config = dict(
    n_layer=16,
    d_model=192,
    n_head=6,
    norm_eps=1e-05,
    rope_base=10000.0,
    qk_norm=False,
    init_std_down=0.0,
    lr=0.0068,
    grad_clip=1.0,
    schedule='wsd',
    final_lr_fraction=0.1,
    batch_tokens=32768,
)
Each number is 128 + 24 x the weight over its row's rms, rounded and kept within 0 to 255. Layers, rows and columns count from 0. Numbers have three digits each. The size before them is the row's rms in percent of the matrix's.

# layer 11 MLP gate, 384x192, rms 0.128, rows 13-37, columns 0-191
102:137146116126075169127143167115110117142087081148115114114107166159094121124099110147134149154101154126127129115156156133109139156112115117103146169153118137077110118103134186116099124076142105080135147128163136167101129126108126109152101090177072110118110112126107142129108140132129135133152150099156147135121082087106112125145146118184081147129092119157163085119139135131100153188150149120118116121109129153142142116134131141124125115124146139128134122097111102131128115122084163150140159103087106124096175161136109103112130162104159074141149154121107127086129111108110126121
100:126138152133138168140108113151127122117126136081109138135134109129140093121133137146068093110130102139160161120111138152131167118157126115104111078184114104130097068122152107109127139134126062129114171117105143120112122131135114099137122126093123153123129143087104150128123118086118136142100136114153101158133156083153133120112129172132142141093109202135129156129143108185136112145145126120156135105132084120142138171102176099163146094127133107154128142105173159102138142163157104122131099064153100153151134158108102115132128118094138129135121162151090136090086136134120111132
096:109103146125149178185099123133091126067099147085109137149126170117132115128149120100112119116153105169099107139148106149091130128083106104147129120108117071116155144142118130108110120139159118154100132117173132137159139113059129111119118124085131146133117127144080127117137143124117115150135114138119109143144134133123134152127101121077115138132134089115107126140106087130143111144178108106126107169190110141145144132120168134118108089117102059101106130153132140144119113138100098083098144114116116200107146170167122142141125146123111143104125128110169158139136131085112130148
100:128131117133141141109109129141128107120125098128139112121073123130149120120149182137170200089130152113142107152145150135092091150145100173148121142139089117174096089124092115151132125126117126119143153126111141121157180155054126129170136127180091084098113141121118145092116133121155087179130120111148116134130078159126160155137131101126113104128090106119138137149120145108126198137121117123135123118157144141116118141113160139105143124125127120155118135161127152155138107171149123116155142115095145113087144133155162110103165105102087100110161130160166133107132156090131146131
099:139083154168111149127172137178145172113131118107144153128157116179154082182159104094148132107155120152151143136156107090110088110130111133125145138127170127131085091146097113142101144080148108086118120169178151157123151143070130146139094100147147135128126145155126156147119135127161120137115166134142120136093123135103115122111147159101112137127119126119161134138091140119144089149116153113127164106119130122124115185174163132108159133090149140117132154136137079126119177138150100087097144136153159155149124111146096124126134092135135096095121128126120114129136108076149141130
096:172120141116126131115136081088133136115129146101127101141103165133101106140150089132143110128140162098147122153135115099135135109146064097140131142139157129118138156105125115152092138157069146131105133091137195115094148142127176111068184112103110125121084147102114137168157074129114129092154080158117155159109102133139136134105140106117108145137173108131109098131101124164107136107143155127125111129126137074153119133130175133101136146163115158151104114150107111145158144111099075113117128134093097142139108104132108094129108142125146116122153124158163150163134132154121116153
102:128128129165117094130139164158154138121154116142147127160102141150130101145148116121150118125118129169119095153123108108170133115089141120116136094083121128084155119153149156133156121112134163158151104158127105146157146100102131110120122123154144122122108167111093156141096156171101121118133138155100106078150130137134155138139129102129127119084122102113122140094093135170165110132183117183104130083175109125140140092143099118144133131089135102102099090214110120100124160118100147167138109139101128131126159088151123080122137144140141144162115121152165115093112112096113100157
103:124142127138143120137140160086089131118138128102129102189127151148133131077141108134087156118144110183121115090136126133128128121145141136142158156096114127143093150156155113131155135154110130156147139137099106139128127134116127124180115130103090150117129119132152122140105112111137146126104145104171192135166125092164152133146122125106172197083116130154125080125143144132151137122167095103112169092119117145116146072145127122146132072135153179161132135142127067129115108152167129125097106128102132117125132107142072090114147153101111128173172140144158147124109128142130145147
104:123102101104118132138144173074143121129112088084125094153137136115123101134163106130158120107091121148130129110126113141120114109121089186108132091077112122144127106143081154147131130112180069146135088102110075119175130135155129107120105119136122119128145095084104141109138130124117139130147151114123195134106140119126161139146112152091139131101123133154143147124158141154159106162135131142115125122123094130116127098091113135151130096117114115116118139184134101073130115101112175120106117098146170125162108148135177132149146149098135146163087139183122126085114110099126139094
104:107103177145120114078154133092101141128141108129085143141093155132134148120120157131154122121129094112099135143096138085158168137097114161163139102118129130106111072174112135093163145116168104093103116136130133122143118131117124137151167132105137104146142131134127146134145157127083080107146134142161138144182157104105124144156114135120121143131131134139122180165115148157169085122124103097137112144095111118179125096118172141116133120110138127123125159113088121121110124119064131152066148120116102152121168117104084136143151127106150128138082094144151148110161141079102112152
098:141097157113135156147126130147124111098134168106168160103110152124123137113123131114171149121126119146106118136145166076089127123145162103091084167120150131112073154145139121130126094133132157121119147105124157164121149163107152113122146117125133127147108083117157123140134121138105155116129121140148176165176112080123150111101114125156123186133111165175110133152114147123123139137126131108169118084135131143139138069097144144110150174129120172127139123139083169117146165128158091186114174155116133113137150083105154126145104168139123090166168124121123101137151138130119121101
097:158143141122124141076117112161111108128102082139119106116126095106136105110107127144129137085131131126137142145122065104148152112116079131148176106125108154133109129148143161085148126151097171117139162152161088122166152116153168124110130147127133116119139205172128130143109110119147138111155169114126135138088081111115105150147141094126123114077157130130129128124103133106128108086095137100152106143039159152160126138112118145136120133126102143123132152148125125126138098137132140114074165128134176138143085131090147170114130118172131143083144104152138107120142138133129121146
099:117114084179125122138142092093143109172151148124119138141119142139182111156139120143137126103140134151088128141140102114119125156143152101116087124152154137172121112171097131137131137157103136152116082140110113129149126137102133092149120163120106113092134169115131113148193145176176091179184151132123141138129109135078139112148137149140119142160119128117134103140131150098161142149157099113133157114127135132153097134128114161130153148131152136135145154122118152122118106102141117111119110136122064123112161163132102177144136108141074177104147113122176137151072159143096145158
100:119097125157138116145136144093144122152121105131134147142125109091132148103176088096136136104173081121124149149099130151115085103107146138129094134129140088109098171171115174163132145147146119112166073143100120135126123134103115145125151113148110128142133129196086135125132124148158106084141110168095126135090109110115117114108088099140113087086145114072131138102150177110129153159115094131148139121115150094116112064140147138108152138115115128100134114136134120114151097135109125171143145122105106066109133126127137139112141110188088154158114147098130139128134163119141117158
100:158113114110144128114110089164047106137080129126142126146101096097141126134135121129189135139096085129134104095096074133077134105185111162125149114106180125204119147137168115109138144140182111167129149146132146133122124112150192132139103137108114128095168089079122106116125107122090136138123091149141121146138155088128130117153097135124161137086126147100139087139158091112116115135132129151132105130126125137125135078126118128121129119114139110078159123142144095120133154154118157138127145115141135128131117124098135143118122132184142150085122132123127102127143121141119128093
104:120118116091139119156154127155103152082146154115145170123129109127138163102117092121155128144121137148142120174184122132106148102142117152104116117169126158187131158127113130111101160151118124153186104149130144132178135116113163101135188136151116126109118130110113095134117145165160175124124126116109139148171134121172128114136124063109147118162138121113126130114164120116139113165139101161154126154161156099107101102122117137166096163118110197115125061174121162102140108130163153146128123125109110125117083136141109161154130160107107122134137126092134114129136119098131146121
100:146161168088107153137112141195102124166119129110122159142175099093116091131106156134169155129122139169152116101096101134151150116128104101108117121107153114133150102116090154065146130126119121117128147124150136102107124185150125113112141138140105130154104141138089140139112096097121153120174158115160178143104127152120107155090139110160132104148120113120106156165155123138109160095128171115156155090126130147138147170100117139169138150138134107127121132075105152151151129157155134072161126112135108131131121089104174163128129163132154104112127147152126123154150118148150123085
102:131175148150148132108117122132134166106096095101146130110157111110137174135103150131129110122105090134121151175111152108170116076151134156114128123109107110134116161094147150129106143134125130110145121160129128134139090117149137087089114176126113130141141112148145165130107121156114124082131140172154095158168116086100123126128141125106175119115115173110136100137133121169107096138133108118152102124106140148147077079110105125123166123061140145148109142171130090179107166086110158121149173155128135121138136134121147133118104103113097098108100179109154181128139100132144145123
100:113140155119136136158119092138154148149119137097134136147128060120126122153161134128117141101094135098057137140099105104156103130108163130166147130119118115106157165121146185116135151152100135101109136126111119104147098090158067144148130117129108068112121139099096165126138116151143110144142139114157163157115130166129170142108134140110134102140146127133155137149167158135134159098115171154100122137123146128183101116129139171148137166168136108100119129142142148108158099120084099135143106136135176136087122168155115142113141108157114103121162166114151133124154139071105118141
096:117124145166123158139156104115150053144128146130134142157127139167197140127146142138155133093134134132127139155126151132114081158134097108117132116157153127094175137091117149131107129148115133077134108123142086126077129156102140134115155177121150120089119147143126165131143120110130140088181130161095120133133112120113125129080111104139140096143104126088151136114123113158099112081128127113122124150126098151118158161091110117107178121113150145083079100158147104122133103136136156145126090128142097130097179112109159097117137174106145126126105101095110136108156182127140143113
103:139104095132119149121139113138137126132094149141145141091143175169127096142077117113104105138108120116117128119128105089118142158121143140113097102129127135186122122159130112121133194162162102101123137153143123102155112152164143071122154112160113122117131164102135124132167140149095161185083113139122152120159103097158140123116156144116135123137108108118099103124147117149134136143095117139123132130148098130126122124133129112082165058132145144137158117123151122128126139104146139078153147109143117095096154136194157123086189136085152130115143156164161130116103117141185149113
104:111152141096041126057104166132146106152140106132101161113109119162094126083139112101166150106126121133120126111112110137115153112108184151144124128127148108160109122126128165115122095170151154128132137139112149141213148164119152135080161132132104141118079109140109120102128165134165138106085143148087130132131141114114103145120102145153102143118117156122118135124132179139117129122121157119089131114137085169124128147133134144108090130152141088140135102172147184134143115158125126108102122100112119157156125150145126150107110152123125172129148151119103140129095147145160112145
096:132136106137124102104113129111075133126124126113117100143123153097105115085101106116120131128102136122152096133112136104143138116133141103131108107160151131142111152154131137093147101087145101159133129114144108155122111100140138094080118126186150166125129122187096162141081060132141109109113104072120116149120087095107145144163101112174127153120100125173115139139132089148141129109150113113082089143179105108112119104103121130129131134079101087106116155096144090105086146101093115111140103113113124097108141129090112135124100111136153123067105115123132141100136153143123101173
102:103139174148117138154148105163100126134127113097141125109119150157126090113137143078142088138100102126115185103177127123137143121109141185100130129123120162110126142125114097113128123123147115135114149114153139122149131158132114144082127118126117152130133115184131114088140126143090132141150162084087144143106108161165126159133132123083103125100134122085140144096101123102138139127170122126182099131136109115165147085127113135107150132103114146113134121152071168159149147120163090120114095116148143078124126137184089101141168128143116112097173125140179118079125151144157119112
107:105081105143131102138126116116105130121158097135159133125126117133128105152146137142134104136139085142096117118155130129095140129124132135122115155152105117103128108121111125115171138138111140134126173164097123110119110113137131173136198120188090123084132141126133129145143109097158107106142091110081167149133122122135102102127104128134118144115163103207096143137106117144086138131163169172143094126091147150137153154095110092161140107143119140058088134128113102127138115149087106140074132088077133164141131145124147165148131125102134125136130134107109146130174109101103105165
# layer 11 MLP up, 384x192, rms 0.135, rows 13-36, columns 0-191
106:133132147095105109121112146127131101149141120108089089090084130113119138124080142083117152157101159188158159139132146095134101151111130096107120126116146112137095152130137127142107108088119100134121109087127115132126114095184158146112160113123135134082125134180111135146146156113166101125189131142114096105132120124159143116105148082095114121120129105141132158088114142162134124130140160124094106114129140163107113173142114134144118164101117132076130128176088126112104154105128190095150164138117127160098130156131102149129100098145141112131083100141100152103123122134071136117
096:115164132120112076115121151127139118157127146101158124111130139134152135145084189085111135102119178143152147150111098127133098148069116114104139111137156139150124107104101153128130139098109163115118128129146168131161130087125157040095139067118153119127134147130108154142122146134121133109157130118077120159106143138105127125117153124111133125121118156133119093183170100108126113120110115140124120161126113093116145149151136121154123133147178139096153127120113111131124123133146099091128163098138107162135149066143088176154107108133120162123148080112095119106160134076121130150
099:105097144101126136166112150159113131157106157114168100148104139128104122162121098167128068134151153120115145100119157116072131108134131139119104153088129123155160134126107094134108109180155112167115161080094066079154122163122128131088163109120109126125125160123112143177108123101124097097133115143148166152145159116155136094139082153106126159147127151136129096135151069131118139157122106086109129124181103117111169112137141123118138092141152142118140168114120104129147123134137124114137101118111126144110108102121143123167096084122126136107129166104126154129154098117162087143
097:117141099159122158108159149098135108124128133117097144117126115135078106128134130148131134162081152133111115140115136144153098125131137159120151061133133148130209114121120179149119131123121131147134099104141128117129110087124079109141089175110128136144138105105099153113170152146097130149128110160133064108128084182113117114099162136115145164138148107121121116123133132142154157076157122157138127132164170146138109149132154162148157126146090107109109129171118125131138150104151145142134099135099116119121097098136152130213126118139155078153145152113143140080125142108125149122
092:124103124167160120128147164131137115120157142117155115126146102133117114156152115109126135137150125168171114138109077151104141132157134118129097185149137126112084129091115116137123147123139120131084144135138122099195115158145150118109119078130150126160111103124108167137116107142116067121188174158160153144128124111119091162103105123106106131146144149097114139139138148119120132155115145106134148096123133125124098105136119142089144139114153127118145184089139135184146152135158118120128124083125104111144150142165117107148104177141130121134174111179103038115118121124147143154
099:075153155125148125127124115142127109123158104149074175147154112111137120134144161113098136157134118171134110089107120109113151091106084129119128131097165136124108144137124146156121141110144131145150067114120132092147135120140100098091149120122152124140160160147119167149134082126107132127152127116181095108105140139131097182091143127098160172116109098202107114149140128133139129139133133119137092125152118102127091151096098151120163135154106119178115125149127132105145176137096144135109124131148103171142105126147096131176148158112163155129155102092092149136161163116140094141
098:143109102129124140093125126139106171147116132098109139121089116097197194117136141181145173123136116101123133140123100159133112162137131057098114143105113135101143140104110146122156118110121180125118140121116141141113139155109128074182140113103127118099138120132106117101103131110149138135145136105154182175160112130104150122141117152173114167095128136133134144137176130118126123139148135132135118118046138137141128160123109177128126119135128077173104144102116113125144160162125112180145133110116137091131121158130109156099121158122113149156113145113078108153132120135125160097
105:128095185175098142123101141128111138107126145129102106135092136104166114124150113111103140100112119135135114112144135107089130151108100119116121162119090125159097089124101116138153133157153151150090149121108128126133127126106157166142132152056144165148144122100138111123152141120114126116119094110082141191175109145163109118124150082141138163126151146106142108116136114155120108093113138180155133138157077146119149108172109140130071088139117170109126120150089110140123130124174137138169169164111167125126096123118099107160111147142082101122133102132140113135111122164107110155
113:149139150115125134120110121127129142097154200156120145108110140123110123142113101110125061116114110133120078100118096124124176106182159106120128168112160156141115120131162139102111151151149146132119142103171153126123125110141112135160142109103149126148137092144131133114147124107098137154129111108137095163163091154126067123108148121126105120141124098089107107106123115119125126120114086160099124134127144096150149128149121099163099135168157115161136085106109129166150126147149142134124121101127157140168146146135064120104101121108117116136137127046076136147170168153173111135
104:107183097118147140123127145106131124134155175102164103116133143104145106133150133110105118145151088102076167152141121134129125069131111126155119142104119184087166112123145079126134123150131148087146100102138120125114126104113120099154109116068132138138151099133160121112126120113125137130174110119105121113162078112138128123126121138125136106150123083128141140114141091151124182099150131133155114152105124145081070128085133134134107120122079121111118098131133130118134144115146102124132159130101122069096094153145102123153143075143125151163157104156178152108122085142136127181
103:141135120079105119098141106154100167110130108090146131134062105139099130110111112120106103116158132137118129125132155141091143141158143110090157170114108127100153106110161120117097142158079119113161153102143167110108150117117130125111116107164110158184140169087122123132145098127105150118147098134108095112097117154118116156118136143120130092176122146093120121089123110132115105166160122151094142160175102180100088112146161141123114140165102113115106091127091160135140134137084119090164149144125083118113092148132102128176117130116155113087121081141128125108115111142135111122
098:133121157120130110109107121145093068116132097132149132136156098172127134134148122141167125147115169128114158117129084092103148135070117152123173106119149132161136118157107129117156097093121136115097170106161172129148159147172149132157088121148101116141128109123129110147107123129148106119100161105145119160100100130139106140128160118147116165090152162149135114108120142141160107109128145087102077133099134135125139084124141195162117118100131137111125123130100150158137122115099156094096143101138166154125092127047178134119110155143120171109139123131120107141120135113143098167
101:126137092159102145127094109118074132080098129150104110144136137131108108131157109125136116074115121108155173144129149153120130130139117134185141144109121095142131149124159128126080145131123158114107134123152095125129137167117162179142126113186089102154125102149080148159138133130087137090113134125136183070111158114139134144145151146147119106088150147123147158080154145143148115112156154121099115102138136138156120125105082078123126124111154141112128122151124112087144145101121118128103166114136137127107104133134148182141142130146106165104079110130073172136130124157163099107
100:121127110100166122161176065144090140080128122145110145108132148152106132140124113154127134128185114115107134112102152118109120144133111133088106136109175179127152124071146134105121133097112138121140115139115123142093129177074148113125073105147135120177120104163131126127122106134141144106151067136148107158146098149135093152092145150112167118153145060153100116178096155128133170137119154121119110105143133168145106157133140076117122117097136113087083120099100110152166142116144136147125114116116117132099083151112143106145141121130160118156123134123141136126131106137135094139
103:069124125109082119095134147070114134147143176082103135134091102143111107126124120083112140128113111159170116119124155113098129147142163145120124152079186129146159138098101113127106129150107154120168125139130130075090135135149157118134162094156148113135130101096137104113152109104129142158154105125104134095131117156140103133165104160132160143118114163124101145111096108134165119115102109127131148114142139124114098141161133147147121143159116130104118128156178101105115148108117060175102077082115150135117164153102141130172127104154087106125093132133141117132165140116121113114
104:097143176124130105176111142094168135091100114081098130093083149140129135137090144143127148117154099107146126116114139109126100137108146129124074085117114089085104123152192158086133165154129148132120126099118140118167119104148129152136081115110132152129134177153114106143129150087131118124166137146126120164113114140156086165148145145139119105116169142123155147163096107132095102109182119167137156130085124099170129102074115101125146112086135137096103141152121092112135113135137097160110117148112120138104146148131140118156163132138117098150106128125091128130167108136114120134
098:142133126146137149141130124128114139132138162147128171139144184148116135152109101117123115121110144094164127119171101097177130082119106152140140138158096139117109120142140144184127128129144101131111126168119131105095116147161107134114146084115138079130145155134151109106112127134109186097119121163103151094140142090154167118078124176082117163119159135102138133139145139163134124138145117164099157122139128146089113143132157135061128163169103125135176104118146118134134125117144138108111181179150112171143113139115140125134142066152146132161159116120116155166160140104153141104
104:123084121133124120130111104142100102152108098149160122160130154116131141125185147092136126118129132111129117088109095113137125126124120156162137121121160118126130120082137116127115082095145105169117131114156113096114137150091145134131132096176142141108159136145119182101144138133143107113112129095101112135123132126110170086143107123121056140134112125128134115140134129103152131119114115113099126118145109099137127138107037146090084136121126102156131098176124066152137091118072131176101165133167138109138159114132147107178151126164142132106178112143099141093138125111122106165
105:162156109141124118142121101097158105109099160104103153122123146124138109082157110123088106168137129134161115135127125113136124118137142087135121151143152098138164115154130097174158126127143087151100135152113126153097129121111132149139141073141115183145108109156145142118105139067160117091121099108138172137118147122110078120083103088082139110139136125092087153127118113156121121131115175084086140104109114134095159137106093133137096156127136101149143078103138142090120110130137159095103109142156103104152109139193142106158122146142158125149133122134116145129180119148119098102
091:088128122149136122095068108164158146150151122105137154121158151089117119104168092141144108104126083097168148134152091164131133160121140109143112152142115111150133189126143129126142110109103110131075119115140109113123158098152123082108122113114102162134133107200144118167133100139116113090136115184110108151131104091102152128135127157099104152125130099127153143126166117144087122122130120129149158116107142098081133107098119181074130146097146148156164162119089157154151128137107131150111140104110143094131161110133114153157164163093113101123130138149132119149159126127123123129
098:168131115108134106113127125107132109094116132073126129169176114174122124156107093074098148107125150114111145111157086118111147157103131109135113130130076149114123122117110084160090189111135190120094139104124118127124143122136126096164155118125117113159126124106135131090123135131111156094171176134094118130152122126138170159143169107082141128163144119125092141162145169173155119095130138140083106131119129105113122157142088119078118119084150101119131099093159125136141132116106130116148143153112104107109161139165137149103125148098136137122089157118157152138119124123158087119
100:137127153135134112114103132127113098119105136137132127110150147132126138109079106113141146152159116162125143172140137166131091144124130124115120113113155129152126122162113110129098165133179127104116179108157157191136127133169146109107131163113135100135120119126161082114172161121159128176103149151125135179101141117102162171121116085134130108164121115092159146154112113144089147107140155104117151128086136169130189118143043106102157139177149103149141145108146131118106110089118123149124149113127092138143078141106116137088141105158114133164133120124145122115111135142145128083
097:112117072125116168092098163160145116161094121077101143116118096130127148127131086128124110160117144165110140115128131120138153093128131124132138175121090124095135158117149123135139124149150137127183110179111099148099115113152077069167134145157172107187165155108094152151158156115108164099137126107163109150141118107134106129090120145125085124113109107105121114147110096139101169097100143113136157121156157111137142125143152117123109134114150115103118091116100114112119138120146157131121106079119170154093114123103117118145092103176113129129122158155147089129129128149139086128
104:218130160125084131138110111111157140111129158119150121137146114115083118148159132148121131101130116096157137152127118115168112166137123147102103121131116102126142118112110172159126096102127140160150189115125193150120147109131110129105135119149147144155154108092101141134142147114078114107130116070152107145109102144115123127140133119134116156128171152089127152149169154143156122111103115094153104114123122126079173152075147109171153089114095132127133129131092115104110110105160160168113136130129166130097135135156131097153125112134137167099102150150110140160115136158172146120
# layer 11 MLP down (transposed), 384x192, rms 0.189, rows 13-36, columns 0-191
102:106133119164137104120118177145143118147158166141097115129087165143122126150157121134155143146127135119151156136102129120092131119165145107121115145106102111104122112147103108129126157072081130157143084133077112136122097086128147168131090084106123136116153128140172098150152105122096135132139098107130108144099122155101106098119108093070088114125110095131122120115100137147130196145138131138151104149151100123131088160105139122167139140088141160107111146130092141093097129130103148143161154108138150146148185077121159166143097132151144140109147117094120172113145134158111114154
097:177117116130137170134144140120141114134143132153134140135142127125131132164152120111124156145159134171128124123142123108132102114105129156134066110144139122152141151084084159150120139080131140140096134130202148132137129113144126132104091126124115112137127118112141113169143130132099093102112149082091111131085134130109139162174111042102135076125126089156130160125125153097142113110114107113108096165177111135121156127124142134158101088161119157123142134112135105095121171120061116163099151150180139111155118141124123114132120103085101127109123095104131121132127092091093147126
101:137128107090123091144106133149112126116128106120119103124115149121128135120172110118113101120131121166123146129126139115154125144120080116154131123170096124107167128100119109134088161107157131150126130125126040102171090129093134108120146131140195178097122129160096119145123122121114135101111156115179125185123107112114121148113135121140136151152070111157121099157151128139125099127107166133129119135137130140138121180152125095130137111196134109136117175086144129157142172175106115190108130131161127135134122122139167155132157088144124162135135137085143109170147128125142145160
103:105129150128118143097114176125111111138119122137107133138118103105141088106103078100151156180136136144141152116135107051160129129164083172132152108160126108129145133093102134096159131180126126115102137172096127158136127115094140136098157160112153106151123120111173122109141092103103140121134154133121089128112048160116103120114116172123140105089105138115142172180099136122120115143099127124141140123126137139164120154115121111070141141102128137113103127119139117092156103091150092138121106116155102143103105088110122102100102138125101159107113124142129154144131103090127125170
098:131175108123114162144103128105127160108134144100100105142119168167096168095127125121105107125129109110105118163105116115143120134114111094137130161092100106168162125138160111162154093121113170103160149081143108132156131094141142091137118124173149114134158132157123144138160156131114139092075150126121087143142124126128123125146084102148115098107105128144190126155176130163129077121129126097131132133109170115139163146137128155145149165138162114111092112139140137104090123108146114134103137141140112092109079159132193128133080172120113127126133113092107112140128089157106119098
096:095133135135134119111088096139146145102115125152108140127099119156103119132156150103168120141129187131151130092113127096146095096173140095138169102152099120181083174115147119144142137152127108141141095137121123129140117142122158145106107159104106137115112118112129103143136052136106145140133086160159129127170117142088097179148168135143121108095108087141147104111100153115165139109121141075130147115152162128129125099115125125150113134105135096123118154127120100183119123120121081143174144100130154135142126098116120106151151122172100153151133119158070074114124160136147132117
097:158147092151139119131183166115101109102125141139157185134083094136133140118141133125131153141111123136133127099094116139118113135133128152107141164143116167150178158133150129107100114181112119138166113146166171117111179077152111134119125113155123138133123086097113144187139120095138092108155158111122117137140119125111103122139152097138145098131120157089127139120139171152182116143090129111107092121139094094143140105127094169140151111146138102128135113143109114146110162141135173183167086158135131107128135139164094106154123116106135124122090089143087103099144139091122113146
100:168103116162130144151126118130150107145141123138113132101125146124104099143139118141123093144153101146116075155138105147122132091159180120155113116123112127120107116080140100120167123113145124081118118136096165121131120183130130118126098123125147107129140060101142080110096114116130136150081108116106150161129134087110107118124126116118129114115112130122091132153183146152129105138131117141157171150156119073143151131098138162095112137150153107181088139125123126140093101115103127169134173119138118147106131108074111148138101125119121160081108125096137187106170077148130102091
104:127147146168083164131147153100103140111136169124148140105119130141124119078121128115119139109141116084115104173178106119109137153169172124088091158117138132156130140115152092128115108113146144102128124102149171135092137175146146145141112161109160129118107083125127144100147146081142140114145106122167141128180112129115116142117209160102138096162132120121088128114095139152094123141108093105116131113089120085136119122111104140104142106165094136121147083118151165129098117127130123111153147138146123081106131130128082143122109128145127106144142131117111146174128133154207136139
103:170113109153156153114083154114141127140125115115171160112107131168126144129132141102127145151150072136124090121121129135115119151114129125154098125133135146143128116172105135129134140152144182146179128143185133105163097153092087139133131109132125105124108160117130126119156147126136121118135086143113114124131127160153137170155095118170140167119124157073130120146140114117103129132095169157137119156128125169102120104145138123135122129119095168165074118154103084151124153126093117172073120103152126118163123136114172149109132109165055137088138119115147138133088172135087124144
103:089143162114095131141122102097142129110087115126168068129129116150148121086109121112083117145123138127156111105091095134095165129104097129137127141127107130112104129158122079095153165061138086122092129098105151108144140159118107126137127145119095148153116152159123136152119119118104138109120178144139124141141135114088131092129148135133146158112142127125155115124099104124151133133160114100119122169137134136123127112134158110145149119176109107109108161141163180123107176136100155119177154081077105112121100125103097089174149104159137140174080136104103134119101117106142098126
101:132138143083149156108133145114116103121073126136120151140103117072152092120112132141155112105127144155156082137132116134108177098152110136144165151139153163128158131178093113120140125106121102098175111129132141115169144129169120145117110131126172148129106149102117143096102106122147093127144123132168118146139112100143080141143090068153129147117118070121095108109124098134119068161159120108117170138112149130136166150088119112143125092086135152125146145121106157102127175090104116104120085099120140110163118125158146148120170161124135135138137120118082117115163104115144122103
102:046138187096132166098099147204105164122129136116137098152157110120106139108167105128137099103171117126131122118160140183101163134115123087145125116078079084114131107111152131116125107094133130139103141130103118132122164150110145129118113070108112110158102107111165136143104123107111099132133124169134123098141111114147161107154115146162097118125117096159113142125148133129123164111121126138122123166125124157117111107078140103151111146114112143102132116105121106103140140053118137101076136104125157115149142159127103089131117138145118142144137145134089115108158124148135105117
101:126114117124155143119113146148127129131162118129072117113137121100088118133127106120139140123171108138127132158115104140119142172115122112181167136143109108112118130121123145083170105136118157085157091094115137130107135167075139107142107123188125116127112115133096142154198144146159109078124124153121108135145098119122131118118142170130129108117162112108091121101109133129143156131127137123143118127109174127135135101132137099131148111108114176095123140127161117092134129134165135189118148069114051126111111078129111141095085115156132092105138125142083101103167172105121138143
101:108118122172133088127088146103108132122154140134139157148097159089150156097153160161104116162087131120111158115089174140116113132094160141150137107088122094102085156163142128132127165170149148126115119118106138157109121133148117085105113125090101128094135105134121114096134155091115149082098107129165120129158153141117167116151129114122127097158154123148125119148138152144139147113117162170182133114128163137133141151145136141121192211143134126111082129107131108142140091146155146098149105177128143131141135174124138138108133129122144110107124149139106129105078142137082130118
104:124170127114090125118127111144118101113178126096123153127094114123128127134107121132062152144144096129068159144169087109115135119132128112130150122142141112129132098118124123146134121088107091094150091136133120156110164103086136149118184125109126161148133097167113127141121167145124124061155157121106159132123099092112170104102105157143131108152132100116111141115203117130137095079092139127138123127127117156146149095142136101122131143120150107154149113109144129175121174119144101130101142113115155122117116097129164126148096118095146125125090109151178102132146120092128063127
098:167086112185113110179105080106127123173113121148088150147106124157136115096151138150120103131141129100130150138142147126107106153115158120079153164094126104112146127095136138093128148157134124144110132143136104136135144095110095142137130134131134126128110115124137148123141130102115127138105137166128112153099144116126132127134132095140163131110162125107141150159116104136154134094099171135141134172097107166150143087121162159171155084170109119165135152201157118102134100137143131091141152171144146187123165173115150157111141131137112137173096087102098153111127102124141112091
105:130108098174132129125176155131083128122169153095122135132110157099146152147156115089136135151105116116125125138122133121170147154151123156141123136178121092113157138126129133130163168142117133133082140097114135088069118132148154145168103137161136122112097093175116142096135113145138158189103092166100108116105144141156175102112105099126150134157100093095118129149132183128146139158149140153154146082151119154132087111133089147094133114146134090169124075158159138108149157133122137117120148153153122107127165105107123136151116130138161101167139126097093131114124149110134103125
102:109116139171102147160149116119107151117083146133120129176151131116109101144177086113132158092140167124134107144190162129129131121132109118081174171125111102103126091150152126118152155178137134151135131110122108134157129137100133125105170116096162146122187154155108089128116140126155126115086167115131149141125156100122130111161171121119128142088149140117144162161119125151109134142158126106143087128114173165138131104121149090131151099112098144074140146139140140146129106079130130106113112161156136147120163127125150087112112111129099074116150136135076120155105143143102122099
093:147161146126131135130137154131117124150122129141119151114076125099134132137087146115106102137107116078149134096059137082095146151104162117170129092143111181131113127178130122123115127132145172116131145061147132142161146115117112112169120133164157163168148074116097110115128130097123136144103175127149130104144138116128129108135123110126145138106168137140127106100141142121148143133088127137151092113106097115104102104141118083136106113124108070163157103138126145091102145120126169109155153144098102147098136165139164125109094116122181149137167155143159097097121144116148091123
096:113133112096125157146121115119117088155138140107158123170137152138167088132109160153082137093109148138136098095110134100146129132118136136121115097117125127170157084151104141140106121191155138105119162135133104137152124080143154113146139145119126111143107154100164133126153142174123112108159083164121134106185119141128148136135174162151140091114133146095102142114117118126136136106093179110091108194125120145153109157134143095119122100115121160127142143113154131115098078107123134128111191145126151122147159185168169130093109101131094128148102144141128119097163114108109132124
101:128159149107129111124133107156115113103129147111159088099106084107100129096106110066133142118134124165152178160103137146094142105121155185143147121116141096115143150112129115166130132115140120130105128170142154172147142094158121117135185146102148112130135107104094079113118121110127125152131138147153117158107120159122142150120099122126152152122127097134139131073153141131181143173093140098099119088125163121128128185154093137104135116124081154174162113142150087106128136100164098128099155139140089133121105139107126160117185110168136132131121099136130152146127079116118119131
099:140162112113147119161118118108137121115132149145087126123110146130137096145114140127143079106141102124091158136116170098075092094201138087132149150131122153076112126135120084126124155077111128129110131109151146125133179146119151104098127153106093140105119122113126168149171129127151120139157144135105121128089099075145107140106088121119150143107154142086110156112153091090134116117124119130146165080141120106111156119135114127144146114105103145134152148128118100106134191144158103135134160093111087141093142142154182108098141136131133103114131110129119123120085177130083133099
102:124115118096152155132105137151143128085137110091161134105098144169123098123097142138076134125068188131143143128110137143136119149123134136118135116107159136136137130091124116110104081238122105122149091126107181125120133141147136138121146132114162144155136110133103099167133141115133102151133145104089131131143177135144160145120155154124087142126128110080143115126138119139145136120138119142174136107160151114116168123106125127153109116148139084133142177112112113141125064110128146162117170109147132116137098170165105159139158123089136121127115132145099122132102107184131111160